Weights of a small transformer language model.
Size: 3 heads of 64, vocabulary 8192.
Architecture: LayerNorm before each block, no biases in attention or MLP, attention and MLP in parallel.
Training: a variant of SOAP for these matrices, 200M tokens, 3058 steps.
Each number is 50 + 15 x the weight over its row's rms, rounded and kept within 0 to 99. Layers, rows and columns count from 0. The size before them is the row's rms in percent of the matrix's.

# up: layer 4 MLP up, 768x192, rms 0.167, rows 314-349, columns 96-191
# down: layer 4 MLP down (transposed), 768x192, rms 0.104, rows 314-349, columns 96-191
up314 068:40 70 21 57 32 62 59 58 95 72 57 59 72 39 61 46 54 74 63 55 58 57 74 59 42 52 34 39 60 56 61 48 70 50 28 63 96 44 72 55 50 59 48 42 64 68 44 34 65 35 60 48 65 45 53 55 46 39 49 47 54 47 58 65 69 50 10 36 62 19 43 53 43 44 43 42 38 15 32 48 49 49 60 63 25 49 36 70 49 59 62 74 62 33 41 20
down314 089:37 69 50 25 60 42 25 52 63 45 34 49 29 52 89 48 44 46 42 47 27 61 60 41 45 54 57 32 42 61 46 54 70 61 49 48 38 55 63 27 32 48 41 49 30 52 21 55 32 60 33 76 76 52 57 21 53 26 44 37 33 84 63 49 54 67 18 39 54 44 52 59 44 35 82 58 45 54 55 39 36 28 26 34 64 61 51 19 42 43 63 54 38 32 68 18
up315 115:58 54 51 42 49 62 48 57 66 71 60 61 39 50 49 41 25 30 38 58 54 68 62 25 43 40 49 51 43 17 40 72 45 48 48 21 63 41 29 44 38 41 51 66 91 55 42 59 56 42 52 65 63 70 48 62 60 84 78 38 43 55 66 66 56 13 54 27 82 28 51 31 26 36 41 56 59 71 56 79 39 58 69 34 29 41 52 31 47 51 41 43 53 47 82 84
down315 131:28 30 36 68 62 40 59 39 51 44 28 43 29 22 65 38 44 61 49 60 46 42 57 57 51 48 62 55 58 71 46 60 37 55 72 44 55 42 67 49 43 36 26 41 51 56 49 10 65 55 51 67 59 22 58 62 81 49 23 50 58 59 33 43 54 24 45 25 59 42 48 65 37 69 45 55 43 78 72 47 52 54 61 58 46 38 69 64 50 57 48 56 58 41 72 34
up316 107:48 39 59 57 44 47 82 33 88 49 51 58 57 40 25 65 53 32 70 55 46 74 41 65 55 71 39 71 49 48 49 48 34 48 57 36 56 48 47 33 83 28 41 48 54 46 53 58 47 34 56 55 67 57 39 58 38 40 03 46 59 34 69 03 54 46 64 35 58 68 57 43 31 73 47 16 38 56 42 75 59 64 67 52 69 26 83 65 33 25 80 60 38 49 40 42
down316 092:44 22 56 67 61 59 28 42 43 44 59 28 43 72 48 25 64 72 33 86 52 59 40 44 60 27 65 16 76 74 44 18 57 63 35 55 49 50 68 43 34 54 49 34 51 39 56 42 49 57 58 37 45 42 31 44 72 70 58 48 38 64 57 52 41 65 33 60 68 30 32 54 45 42 38 46 62 71 61 28 60 39 31 51 55 98 52 34 57 51 56 40 38 54 29 55
up317 095:57 41 55 51 54 47 59 58 31 53 42 65 57 51 22 36 55 29 48 52 64 77 72 36 72 70 68 59 36 55 47 21 36 43 72 60 43 42 28 69 57 15 17 75 63 43 34 48 44 33 56 61 38 19 43 71 43 41 42 37 64 36 29 30 40 33 38 34 53 41 65 71 13 50 60 86 38 43 66 39 35 59 39 53 43 32 54 44 76 46 52 63 44 40 34 79
down317 086:50 61 75 62 56 68 72 43 49 33 63 63 56 25 34 80 53 60 44 73 63 51 39 66 67 29 67 29 44 48 42 32 46 62 34 47 45 44 74 64 44 44 69 38 21 40 46 83 51 48 41 21 52 48 45 44 64 45 27 63 46 51 46 09 69 57 89 46 54 47 44 44 52 55 77 42 49 58 72 38 34 35 66 74 39 46 53 38 50 49 84 48 44 44 68 71
up318 112:47 54 39 51 32 39 59 56 65 63 59 57 46 53 42 44 50 49 99 26 49 20 62 66 47 46 49 27 50 56 68 44 43 45 60 25 51 38 64 33 53 43 56 64 59 23 39 49 41 34 45 26 60 45 73 44 29 43 30 36 47 46 59 62 25 48 51 69 36 63 67 23 73 21 70 62 50 58 49 40 48 36 59 40 88 45 47 51 51 54 51 40 53 48 47 60
down318 108:50 14 55 77 18 58 34 57 66 63 53 69 68 68 61 41 60 69 56 43 63 85 54 68 64 32 51 51 20 39 47 44 54 35 11 55 37 62 46 70 35 69 75 69 54 46 56 51 43 42 37 49 52 63 48 41 76 15 37 68 19 81 45 56 64 63 49 61 64 61 67 49 54 77 32 40 52 41 44 26 52 39 55 65 51 58 63 48 59 49 53 50 31 33 48 44
up319 097:74 49 49 35 68 87 48 32 49 72 44 37 69 37 72 58 74 38 50 50 47 74 30 44 39 81 58 71 44 52 33 68 55 29 37 31 64 44 39 63 33 42 62 90 73 46 54 53 47 51 16 57 23 55 59 49 12 60 52 68 49 09 62 67 32 48 50 43 56 55 47 48 35 63 38 44 54 53 39 54 56 67 67 21 43 33 40 52 83 44 47 58 71 63 34 30
down319 116:39 72 64 52 47 62 50 58 48 58 51 31 46 28 57 32 64 70 62 38 50 55 45 36 39 46 65 76 32 58 53 26 55 61 37 36 46 42 33 50 43 44 44 47 54 72 36 80 40 56 35 38 46 50 89 54 52 06 58 57 43 49 46 17 48 61 44 19 69 44 57 61 49 59 54 48 38 57 50 53 32 66 60 00 67 27 18 25 63 40 42 52 79 38 51 03
up320 097:31 29 53 76 66 62 72 36 52 54 74 42 44 21 51 60 69 40 29 28 50 76 55 56 38 46 49 39 72 66 58 63 54 50 46 69 42 33 65 56 73 36 56 56 84 46 66 48 31 36 45 47 51 56 23 60 60 42 46 64 37 16 68 34 52 62 38 75 47 33 47 42 57 52 49 61 52 34 24 67 39 78 59 40 87 49 38 31 54 54 10 29 47 42 82 24
down320 111:49 53 52 40 71 46 31 54 62 54 48 67 56 41 46 24 52 59 40 50 40 45 46 45 59 59 32 51 36 52 81 28 49 37 59 57 33 53 56 48 57 64 55 55 47 76 50 44 44 63 28 63 48 78 80 17 70 65 60 56 40 66 53 53 83 38 20 59 86 66 37 50 51 55 68 65 35 58 59 64 41 60 53 28 43 57 63 46 62 58 41 24 37 55 52 37
up321 101:41 58 43 64 43 45 52 35 59 53 55 70 18 39 52 48 48 49 59 64 29 27 43 47 39 61 07 56 66 37 25 50 26 39 69 44 69 51 36 62 82 47 54 40 47 38 47 39 41 50 54 52 54 53 44 39 58 39 57 60 48 52 35 73 58 56 66 38 56 34 70 39 75 59 57 50 56 23 31 69 39 67 31 44 32 59 78 67 55 79 65 85 86 55 20 43
down321 118:34 43 28 41 51 29 47 51 51 52 19 51 51 39 46 39 49 52 36 58 59 27 50 07 64 59 49 55 56 57 57 45 56 55 49 62 26 34 42 45 46 54 60 32 32 65 58 54 62 49 69 39 40 24 46 71 57 51 61 52 55 96 31 53 47 53 87 73 79 68 64 63 80 53 61 59 64 55 40 60 37 50 59 22 63 32 41 51 65 49 37 69 49 34 38 70
up322 090:51 52 56 59 64 62 29 55 61 55 64 61 50 48 61 56 59 58 36 45 45 49 35 49 47 53 89 37 38 57 32 48 38 75 46 22 53 46 31 52 47 44 73 45 43 66 45 31 62 57 07 47 42 41 41 73 38 85 47 37 63 48 56 37 37 48 41 43 48 80 41 38 43 69 22 45 70 35 75 33 48 53 69 62 66 60 43 27 52 64 29 32 17 50 49 61
down322 088:58 54 61 53 35 45 48 39 41 27 11 61 59 64 61 52 41 51 59 56 94 47 52 52 35 45 23 57 54 40 46 62 41 45 46 56 62 76 50 57 38 47 59 50 52 53 76 47 48 62 68 37 59 56 60 26 43 39 47 67 60 55 52 65 30 28 74 37 60 49 59 38 49 50 69 66 58 63 45 55 33 57 42 47 36 42 58 51 42 55 85 64 55 11 40 55
up323 096:75 23 55 40 67 58 57 64 53 72 72 51 30 67 67 43 43 24 58 49 33 44 48 53 50 36 39 31 69 58 39 54 18 49 49 81 35 24 42 74 40 63 75 53 49 46 44 63 46 46 66 50 43 33 51 32 33 56 49 66 61 31 27 80 38 59 69 47 53 66 59 66 42 58 74 36 63 39 61 50 78 46 11 17 79 51 36 46 62 51 52 45 29 55 08 57
down323 092:38 34 50 12 65 38 76 57 63 37 59 56 58 27 17 58 44 37 49 52 59 53 70 62 71 57 30 47 43 28 20 47 45 65 67 26 43 28 42 35 64 20 77 47 28 75 52 65 48 32 29 85 59 34 59 43 30 48 45 51 46 77 39 52 57 38 52 53 33 49 42 59 49 54 25 50 40 41 50 52 44 66 45 13 54 58 56 43 54 43 68 45 03 34 48 70
up324 085:41 20 37 60 65 65 52 35 48 73 74 51 53 39 57 27 54 43 49 87 54 46 52 42 52 63 79 76 40 42 47 19 37 64 50 57 76 45 63 48 63 78 58 28 58 45 59 38 19 61 41 56 53 45 47 47 66 17 32 18 42 43 67 32 60 29 45 45 32 60 65 40 63 60 67 30 27 61 31 41 58 74 66 88 41 59 56 62 49 52 59 32 50 49 75 23
down324 097:85 16 59 35 54 72 61 51 55 78 32 53 33 55 69 71 64 54 42 57 59 70 46 58 41 69 64 75 65 67 67 49 51 56 56 39 78 70 55 43 77 67 21 59 78 66 79 54 50 41 67 30 35 59 60 22 60 29 21 46 00 31 47 37 52 30 48 33 65 51 55 33 65 41 44 43 33 61 59 43 50 39 62 84 62 52 69 54 74 64 74 57 46 55 74 34
up325 111:66 39 45 35 31 43 43 20 54 83 59 07 42 72 49 51 57 36 36 45 46 31 62 40 16 56 42 53 53 44 70 45 93 41 40 44 37 48 31 63 36 23 70 67 67 81 59 57 45 57 37 70 66 31 50 50 33 53 73 71 39 55 38 60 59 80 73 39 66 65 55 54 26 44 44 45 62 76 43 56 70 34 33 53 54 48 32 48 87 56 38 47 49 72 49 32
down325 129:55 19 44 63 52 56 54 71 64 17 64 40 63 80 54 40 36 32 51 63 39 38 55 62 31 44 13 57 60 65 50 41 29 34 34 43 43 51 79 64 50 56 69 52 65 42 46 69 71 76 45 44 48 64 32 39 66 35 49 63 24 63 46 56 54 66 41 44 51 47 63 32 47 45 40 52 42 39 42 81 15 44 59 18 54 72 44 63 63 59 40 84 42 30 41 66
up326 111:49 49 59 40 60 60 52 70 41 62 36 43 27 42 82 09 49 60 79 30 42 53 10 21 65 56 49 60 58 44 56 58 35 51 38 68 60 45 25 51 69 57 57 56 65 54 45 49 19 11 53 65 32 43 70 54 74 84 39 51 29 67 52 49 24 53 55 37 40 32 67 48 40 44 64 21 58 34 51 45 48 60 51 23 50 46 52 46 43 67 45 59 66 55 29 36
down326 103:34 59 43 70 59 24 57 51 70 42 63 31 45 75 37 59 27 57 44 71 36 60 67 58 41 75 48 56 41 56 38 34 57 51 65 49 64 28 65 59 47 38 69 64 51 53 67 40 39 73 25 24 40 29 64 51 66 00 64 59 53 62 41 32 55 38 19 46 32 54 67 26 26 42 36 44 34 48 59 43 59 64 49 26 57 79 51 65 60 52 39 79 48 80 50 51
up327 112:40 47 45 57 46 76 82 50 59 68 29 62 32 43 72 52 53 60 39 35 34 55 33 48 51 31 49 54 24 59 36 48 40 49 58 37 32 52 23 69 50 34 33 51 71 24 58 53 32 39 77 63 63 76 90 60 48 42 51 88 86 56 69 52 33 42 45 54 36 53 43 56 63 30 56 50 61 39 42 50 37 42 80 53 44 22 86 33 52 38 43 58 43 32 87 51
down327 090:49 50 65 34 40 14 31 51 42 86 21 64 41 39 20 62 34 41 52 64 58 52 36 64 44 57 94 31 54 43 44 44 49 52 66 54 65 44 75 20 52 40 53 38 38 43 34 66 39 31 60 43 29 54 57 26 26 64 63 54 54 40 60 30 30 23 47 31 56 44 23 21 51 47 46 56 44 54 47 72 21 68 34 81 34 44 66 60 46 46 50 46 66 48 24 52
up328 100:50 48 73 61 53 61 39 44 62 47 39 21 58 36 40 52 37 56 47 42 45 47 54 56 77 52 74 48 35 56 72 30 44 60 71 63 59 49 37 66 63 26 83 37 72 45 74 41 68 38 22 69 56 35 61 33 40 47 57 38 70 37 31 42 34 51 36 56 53 57 39 46 40 40 60 44 46 41 53 20 64 63 49 47 46 41 42 59 54 65 73 47 27 63 54 49
down328 084:48 68 31 36 60 44 17 54 90 67 71 39 47 43 35 56 65 49 60 35 51 35 63 70 32 55 64 24 41 41 34 34 52 31 65 38 47 37 48 46 51 50 65 66 47 71 37 54 24 32 53 53 46 60 14 52 37 54 68 18 34 63 47 48 71 46 50 65 66 84 23 59 59 60 36 39 96 56 51 36 28 64 78 72 36 37 57 68 88 35 70 69 54 38 35 47
up329 101:65 33 51 59 17 37 91 51 46 80 42 35 30 50 60 36 44 45 35 84 51 51 59 50 44 40 35 47 35 41 54 48 86 46 42 38 78 45 36 82 21 30 40 41 83 57 31 43 41 47 45 43 71 33 34 54 41 62 41 19 82 77 51 59 46 46 63 54 43 57 93 26 54 19 52 48 69 20 43 50 65 20 51 37 53 57 50 35 55 62 67 61 53 51 36 16
down329 092:44 55 42 43 47 56 56 51 56 64 31 29 47 48 52 50 49 57 34 65 85 56 31 56 54 59 57 57 41 63 31 90 45 55 68 29 62 64 46 67 67 96 49 51 48 50 61 49 64 41 67 59 55 60 46 58 76 40 36 73 38 49 78 35 58 13 33 51 52 60 40 39 48 37 33 45 34 56 41 31 39 70 44 75 45 44 51 80 55 26 66 35 60 59 48 54
up330 104:52 44 18 51 99 13 56 45 43 47 37 43 48 80 51 79 46 26 49 56 65 53 44 50 75 45 43 49 38 28 29 42 50 55 56 55 42 36 51 46 65 14 46 63 61 66 53 28 60 43 66 43 59 42 50 57 41 73 54 30 49 50 46 70 26 54 73 40 58 52 63 53 42 61 81 59 41 66 71 51 69 44 33 11 68 51 42 37 62 69 40 37 37 46 32 50
down330 101:38 61 75 32 18 81 74 61 50 50 38 47 56 41 55 74 52 42 54 43 47 53 27 49 54 42 44 47 60 44 42 76 42 68 53 49 63 30 46 28 27 30 57 40 35 52 36 80 60 25 51 37 43 65 35 37 46 42 33 44 15 63 47 36 53 85 33 45 34 51 46 60 75 30 55 59 40 30 38 56 48 47 70 53 47 44 58 51 60 52 44 69 56 41 56 74
up331 096:53 52 48 57 71 63 61 74 61 33 65 50 63 70 40 78 43 21 66 47 42 71 52 68 59 41 59 62 59 27 49 47 39 48 67 46 81 32 17 50 49 53 31 75 56 55 46 46 33 38 37 19 46 63 60 70 45 51 70 18 30 36 74 55 36 69 52 56 54 54 73 30 31 32 47 47 44 59 52 58 23 71 24 26 38 43 52 38 71 60 64 36 52 59 31 22
down331 084:31 65 47 33 50 74 18 45 29 46 27 49 58 55 24 36 48 46 64 71 39 41 38 61 51 25 49 45 60 51 53 68 43 38 29 66 42 30 57 57 46 77 39 61 31 38 54 42 66 46 51 52 34 48 54 47 66 20 26 46 17 59 58 31 54 75 39 43 34 40 47 73 71 64 34 25 60 42 54 52 32 52 44 55 65 70 47 84 63 36 39 42 30 49 40 60
up332 104:61 46 67 78 40 55 44 40 67 40 36 52 31 50 15 65 64 11 86 32 57 76 35 71 44 63 63 63 54 45 54 42 56 54 43 79 73 22 34 46 64 29 48 28 55 39 66 84 65 54 54 16 44 35 46 55 47 34 62 68 41 34 36 67 52 37 46 58 60 47 54 45 30 50 39 47 78 81 51 32 26 33 36 27 51 56 50 42 89 50 33 57 30 53 68 76
down332 115:53 70 43 55 33 36 55 42 78 38 32 73 37 20 49 43 40 23 68 41 26 43 58 45 21 61 39 87 36 32 70 80 46 32 73 60 51 79 53 81 52 56 60 50 35 53 56 44 23 35 45 63 49 63 71 50 66 46 51 38 51 25 34 70 47 47 47 46 34 72 52 61 42 40 41 59 49 39 55 48 53 38 30 48 32 51 86 33 46 68 28 45 46 16 57 71
up333 095:46 37 52 50 40 26 38 46 44 73 54 04 58 81 45 39 80 41 75 55 61 60 42 63 39 45 63 72 77 59 64 39 04 47 38 33 55 48 42 60 41 28 29 48 50 46 48 63 56 47 49 40 57 68 39 62 50 58 55 74 37 47 24 83 65 41 35 52 54 67 61 40 48 36 41 47 43 62 65 48 56 65 53 47 51 25 37 27 56 20 27 38 50 66 59 38
down333 092:52 53 84 30 42 60 72 63 46 58 56 43 30 53 29 60 32 60 43 30 54 53 64 33 40 58 61 30 49 60 54 84 46 24 52 66 37 73 39 58 55 81 68 51 38 47 59 90 43 44 38 61 40 52 39 45 27 44 60 39 60 24 68 53 64 87 60 80 50 40 59 52 38 63 99 47 64 40 43 73 39 56 68 49 35 50 26 56 57 66 47 66 57 33 54 36
up334 114:75 59 45 37 50 77 42 46 41 49 16 29 41 48 63 25 53 42 44 60 52 11 76 22 60 54 57 47 62 83 66 49 25 54 56 50 69 54 38 54 58 57 38 47 52 54 59 06 50 53 38 46 30 64 51 35 63 54 68 36 43 44 34 43 49 33 46 42 49 30 59 45 60 32 86 47 45 51 34 37 41 28 48 76 44 53 41 60 62 63 58 56 38 70 52 09
down334 101:48 41 22 44 56 66 55 47 51 41 36 29 68 63 62 48 53 71 36 67 83 56 63 57 21 55 45 44 63 53 44 38 57 60 53 37 49 43 60 57 53 58 20 59 51 49 77 73 42 44 53 32 51 32 26 45 59 65 60 40 79 55 47 39 23 33 21 40 60 61 59 35 55 50 26 36 44 35 32 53 48 69 44 48 72 82 44 87 42 57 54 66 57 18 16 40
up335 088:38 58 43 62 54 60 65 40 60 51 57 55 44 70 37 41 67 59 61 36 44 73 65 77 46 32 63 50 37 56 47 53 44 43 46 54 48 47 57 39 38 47 51 46 79 59 72 54 31 44 43 63 30 24 55 65 85 02 62 82 51 64 57 58 49 59 34 56 42 68 61 49 41 21 35 40 63 41 63 58 62 61 67 54 56 71 48 44 54 72 12 53 46 42 38 23
down335 108:51 40 52 53 60 59 56 49 66 72 43 45 55 52 29 51 65 23 35 74 69 43 47 51 91 41 49 77 52 37 38 36 51 28 35 48 42 51 62 33 43 52 43 43 39 76 23 33 62 61 82 47 37 88 36 60 49 44 53 53 38 45 76 42 75 62 46 64 86 38 60 47 22 67 71 37 37 51 68 54 32 56 67 54 44 34 78 75 69 39 72 43 46 68 45 34
up336 094:58 58 34 50 60 54 55 60 61 59 70 45 37 80 36 46 64 28 19 50 49 62 61 42 65 65 61 34 49 71 38 77 54 64 55 63 84 53 28 22 51 48 51 67 50 39 72 36 81 20 50 59 55 29 49 53 47 32 56 29 47 40 40 64 32 54 50 28 45 43 45 53 33 57 56 36 33 73 28 48 39 55 30 32 33 43 39 11 55 36 58 54 51 53 32 55
down336 067:28 56 48 47 32 53 55 52 47 54 49 36 49 53 31 44 47 76 31 30 43 68 21 60 51 49 67 59 28 66 65 36 53 40 34 53 84 41 75 36 51 82 54 57 55 69 18 54 24 53 50 23 41 47 77 73 52 31 17 65 01 57 52 50 51 72 81 65 76 53 60 50 71 57 38 47 36 75 59 55 65 51 35 39 46 28 36 32 65 44 58 38 43 55 60 49
up337 095:62 42 64 59 05 73 51 50 73 80 40 39 66 50 64 62 53 29 53 33 56 53 35 70 63 59 66 25 53 45 34 68 43 58 36 44 51 36 64 22 60 52 54 43 45 48 49 50 31 39 88 49 45 52 24 51 58 74 35 62 44 30 61 36 50 62 14 38 46 32 52 68 50 59 46 63 68 50 40 34 63 60 46 50 38 25 63 48 54 58 29 37 58 73 47 66
down337 092:49 43 36 39 65 53 45 56 39 33 67 37 57 63 55 49 44 61 77 48 39 47 48 41 52 42 35 32 52 59 75 51 59 61 62 20 18 89 57 65 70 58 63 64 60 42 70 58 30 50 30 57 43 45 64 53 52 32 59 52 45 52 47 41 59 74 63 56 56 69 79 61 34 35 70 59 26 29 52 53 51 51 67 94 28 44 54 49 47 60 60 64 61 01 71 16
up338 091:58 23 35 46 42 90 82 33 40 35 29 55 37 36 49 72 49 49 66 83 61 48 54 52 54 80 84 64 67 79 67 56 59 51 55 41 48 37 44 46 16 31 63 53 41 46 39 31 64 44 46 51 41 44 59 62 45 57 27 61 55 54 54 24 48 16 62 69 26 52 52 40 51 27 80 56 41 52 02 52 40 77 59 35 56 27 39 50 80 55 52 33 43 59 51 45
down338 107:51 56 59 38 42 48 46 46 51 76 52 58 48 41 62 51 45 59 34 32 56 66 36 38 40 29 30 56 71 54 36 22 55 34 21 46 56 40 31 43 60 41 55 61 61 28 58 64 46 50 08 36 40 54 68 53 52 31 22 47 37 17 53 48 45 52 52 52 50 41 21 43 61 41 26 71 42 58 28 60 17 68 49 37 57 38 32 44 50 64 45 67 71 67 63 35
up339 125:51 39 46 49 38 60 21 50 52 75 58 42 61 52 28 33 61 47 77 65 27 62 33 66 33 55 80 73 44 60 56 22 41 33 37 32 51 56 50 38 59 36 71 43 51 46 56 68 39 59 41 24 61 41 64 57 70 20 33 44 38 42 51 43 43 67 41 73 27 62 45 78 42 44 37 56 59 54 37 53 45 59 50 49 62 42 26 30 55 41 47 34 47 28 23 17
down339 154:52 48 70 53 65 70 49 49 41 40 44 48 38 64 46 47 56 24 81 64 41 37 33 28 60 37 43 46 60 29 69 55 52 56 42 61 42 46 58 73 71 57 53 40 56 59 56 57 46 34 50 80 33 62 74 20 24 65 67 52 47 41 45 48 33 62 41 31 67 45 68 21 44 31 77 49 33 68 45 48 51 21 43 38 54 50 65 28 40 41 56 58 46 40 38 59
up340 090:64 25 43 80 45 34 36 50 13 54 24 39 46 64 45 59 63 45 57 61 40 60 41 43 69 32 62 67 46 72 43 43 60 50 47 36 32 59 49 67 36 42 73 63 39 52 27 70 45 44 52 14 34 54 37 44 49 64 52 47 50 54 41 56 48 39 47 36 44 31 61 36 62 42 54 43 68 29 43 41 59 47 57 64 32 53 44 41 46 53 57 29 59 39 58 35
down340 104:81 40 84 55 81 70 36 55 69 60 46 40 61 51 54 48 51 57 59 31 39 64 22 31 35 38 54 64 49 42 33 35 36 70 71 48 49 55 37 40 61 64 65 38 47 13 51 65 38 59 83 51 41 44 53 42 75 28 39 58 66 42 51 30 65 69 54 47 53 66 51 45 38 16 75 75 51 62 73 36 40 28 55 49 74 44 36 23 49 38 40 48 61 70 56 44
up341 087:31 47 24 52 56 59 55 50 49 47 58 49 55 53 63 36 51 85 76 59 47 48 32 44 36 47 24 51 42 65 46 76 49 41 22 52 82 63 59 82 67 46 72 59 38 40 58 67 56 43 44 29 24 64 66 59 58 54 38 87 42 53 40 42 46 48 73 38 48 51 47 47 63 55 33 37 64 06 49 54 67 44 55 23 60 52 60 87 34 41 80 46 47 60 68 26
down341 087:66 74 49 46 31 42 73 42 75 61 31 53 80 58 37 46 36 46 55 43 60 41 51 58 69 63 66 28 60 67 53 47 46 82 42 14 70 36 28 65 47 33 27 41 42 44 75 20 38 14 37 83 41 36 64 57 62 39 68 44 57 50 63 53 44 54 37 58 57 32 64 67 39 57 37 45 50 63 88 43 33 18 58 69 82 43 19 21 73 50 51 32 43 46 45 70
up342 104:42 36 54 46 20 53 52 59 57 30 60 57 52 56 41 44 85 42 42 61 61 60 29 41 82 43 42 26 32 72 41 50 64 62 40 40 67 50 35 35 17 56 57 30 59 50 58 54 61 51 52 67 76 67 65 50 80 49 72 54 71 81 45 54 45 41 55 53 21 40 64 54 38 25 44 33 36 60 51 50 45 50 28 47 45 44 49 52 42 52 36 65 57 67 62 49
down342 086:60 49 49 33 45 38 68 58 25 39 28 59 62 69 31 57 43 40 59 53 66 48 49 71 71 32 34 64 33 40 77 60 60 55 75 70 62 46 55 77 73 49 42 49 81 43 37 56 50 49 50 67 28 74 61 61 76 20 28 32 57 14 51 43 41 81 76 41 48 40 38 31 49 57 66 70 33 59 65 59 23 23 45 63 30 51 20 37 48 70 44 76 55 23 37 48
up343 100:53 33 47 79 52 75 58 51 49 48 43 56 63 26 66 25 53 36 62 54 64 78 27 25 51 51 49 65 68 37 71 36 14 52 43 44 83 13 40 68 43 38 37 66 38 55 62 73 63 73 64 52 28 25 45 54 46 57 64 34 40 42 55 46 58 41 42 39 36 75 60 29 41 35 68 31 54 72 40 61 68 46 32 23 59 43 33 56 58 49 43 60 42 47 46 35
down343 093:60 59 51 23 53 03 19 52 58 26 38 40 32 54 08 58 47 48 33 55 36 23 61 74 30 68 52 36 45 59 47 55 83 38 60 26 26 76 79 33 61 71 50 38 56 41 39 45 32 32 32 51 50 59 59 43 56 66 23 47 36 62 58 72 38 55 40 62 63 54 40 56 50 77 48 32 44 50 57 70 34 71 25 68 63 67 71 43 48 39 69 67 56 36 54 67
up344 106:50 22 48 43 49 56 28 77 59 43 73 28 53 85 64 56 53 38 30 59 59 62 55 28 40 58 95 74 99 55 44 46 43 45 42 55 47 42 79 40 60 57 67 64 45 62 67 40 30 17 53 32 65 73 55 32 38 53 77 46 35 64 34 34 40 35 45 39 65 73 80 40 30 45 52 33 44 39 66 48 55 58 40 61 35 70 64 79 61 40 55 38 38 53 41 31
down344 095:55 41 41 38 57 45 57 48 68 53 23 29 37 47 66 61 31 38 43 53 69 84 44 36 47 67 80 67 63 57 71 55 41 61 61 30 54 56 51 54 66 57 64 67 42 53 73 41 62 12 47 50 41 62 39 63 38 47 63 44 59 30 53 39 56 03 46 37 82 60 42 45 40 72 40 41 26 35 78 43 46 31 49 51 42 66 76 52 62 27 58 77 40 50 49 27
up345 110:38 38 42 65 51 51 38 63 67 61 51 47 50 76 48 27 43 38 55 75 19 49 39 57 38 41 57 38 30 52 73 58 19 49 35 59 79 42 52 57 33 44 35 71 41 53 49 68 34 39 56 26 40 60 75 48 65 69 58 59 40 51 67 76 70 45 37 31 55 48 64 56 61 46 45 63 59 72 36 68 45 56 57 32 77 43 30 43 55 68 39 42 70 52 40 38
down345 112:61 72 63 44 78 56 57 44 46 44 46 54 35 33 60 65 47 22 50 33 57 36 50 75 56 50 71 65 46 71 24 70 57 34 42 56 20 74 49 57 75 47 59 56 60 52 54 66 34 56 40 67 66 47 50 67 51 31 29 00 36 17 54 53 71 43 58 49 52 53 45 39 47 55 69 43 71 28 62 32 41 46 45 80 48 48 49 54 46 52 91 53 43 72 59 34
up346 101:63 52 45 46 85 64 41 57 60 28 61 35 37 67 70 40 35 39 57 72 70 60 39 31 48 53 46 53 56 44 58 43 46 60 67 71 61 35 33 54 64 39 66 56 44 52 51 65 48 24 43 28 43 57 70 27 50 72 61 91 40 32 47 58 67 85 57 52 48 56 38 43 39 40 60 40 53 46 40 67 62 36 52 39 42 51 23 44 34 54 49 34 59 49 10 37
down346 093:61 44 50 58 11 17 59 53 71 42 23 67 41 72 39 65 38 66 31 66 50 50 61 48 41 45 44 23 39 86 39 36 66 57 56 46 31 78 39 32 56 72 34 28 40 49 41 56 59 20 32 66 39 25 60 25 61 37 48 50 50 43 31 31 67 31 38 40 29 47 49 28 36 53 27 43 09 67 75 47 49 52 57 43 15 49 50 23 36 43 44 77 70 65 42 35
up347 108:46 16 50 72 35 59 38 55 43 82 39 63 44 60 57 62 60 56 71 53 61 44 26 21 41 81 45 57 48 55 36 43 61 42 52 46 61 44 41 55 42 36 79 72 69 38 66 58 30 40 18 59 48 58 58 56 30 72 42 58 65 24 37 51 22 59 87 52 64 52 41 57 25 64 67 74 60 68 32 31 63 58 33 52 57 37 43 55 54 91 35 59 57 39 58 41
down347 112:62 54 58 39 30 55 44 55 39 29 58 76 54 13 22 54 65 64 39 35 46 53 24 62 51 41 31 78 65 53 56 39 64 40 36 77 50 31 29 49 55 74 38 24 24 60 55 50 65 72 53 56 57 88 52 35 69 46 61 38 59 48 16 45 75 31 62 58 50 55 35 40 61 64 31 61 53 47 75 56 34 59 56 57 59 63 46 55 57 48 41 44 35 78 06 45
up348 092:45 60 58 25 42 75 38 37 25 48 57 52 48 47 36 31 42 60 49 31 75 48 25 68 67 51 59 70 61 60 44 62 16 47 52 60 55 07 31 66 46 46 43 55 50 38 52 04 57 25 54 46 57 58 25 64 32 23 45 41 60 56 53 64 36 53 57 62 21 41 66 46 60 46 49 48 64 29 44 48 77 59 61 35 72 56 69 70 43 78 49 61 29 44 48 40
down348 113:59 46 61 63 33 41 62 54 63 53 87 57 89 57 57 28 72 48 60 44 39 53 62 25 31 60 42 68 33 15 55 52 58 37 25 45 46 28 83 50 58 75 64 47 55 84 36 73 42 52 37 48 46 65 08 68 43 80 36 68 37 49 43 45 47 78 60 54 39 50 42 47 23 44 65 78 59 51 30 56 13 34 42 38 35 55 49 51 30 54 62 44 52 39 33 63
up349 099:51 64 48 41 00 66 65 41 30 72 81 40 63 35 39 16 58 51 79 58 50 61 35 36 54 43 46 62 49 80 26 70 62 44 36 47 69 61 40 56 50 57 57 25 33 47 48 11 47 63 44 66 53 63 38 49 67 58 45 54 37 35 60 60 70 43 36 76 62 28 36 49 66 54 46 51 48 27 34 53 58 57 37 51 39 69 46 49 63 48 40 33 41 64 62 46
down349 073:51 34 73 22 40 65 47 45 42 51 44 56 40 39 68 54 57 47 45 47 62 48 49 51 56 62 43 67 54 63 37 81 20 72 42 35 64 32 66 46 38 56 52 34 64 69 62 66 70 37 65 57 68 71 40 75 39 40 43 32 51 26 57 41 45 33 19 44 64 17 48 39 54 34 14 51 42 49 37 40 73 61 56 65 48 46 53 57 41 39 53 43 43 36 61 54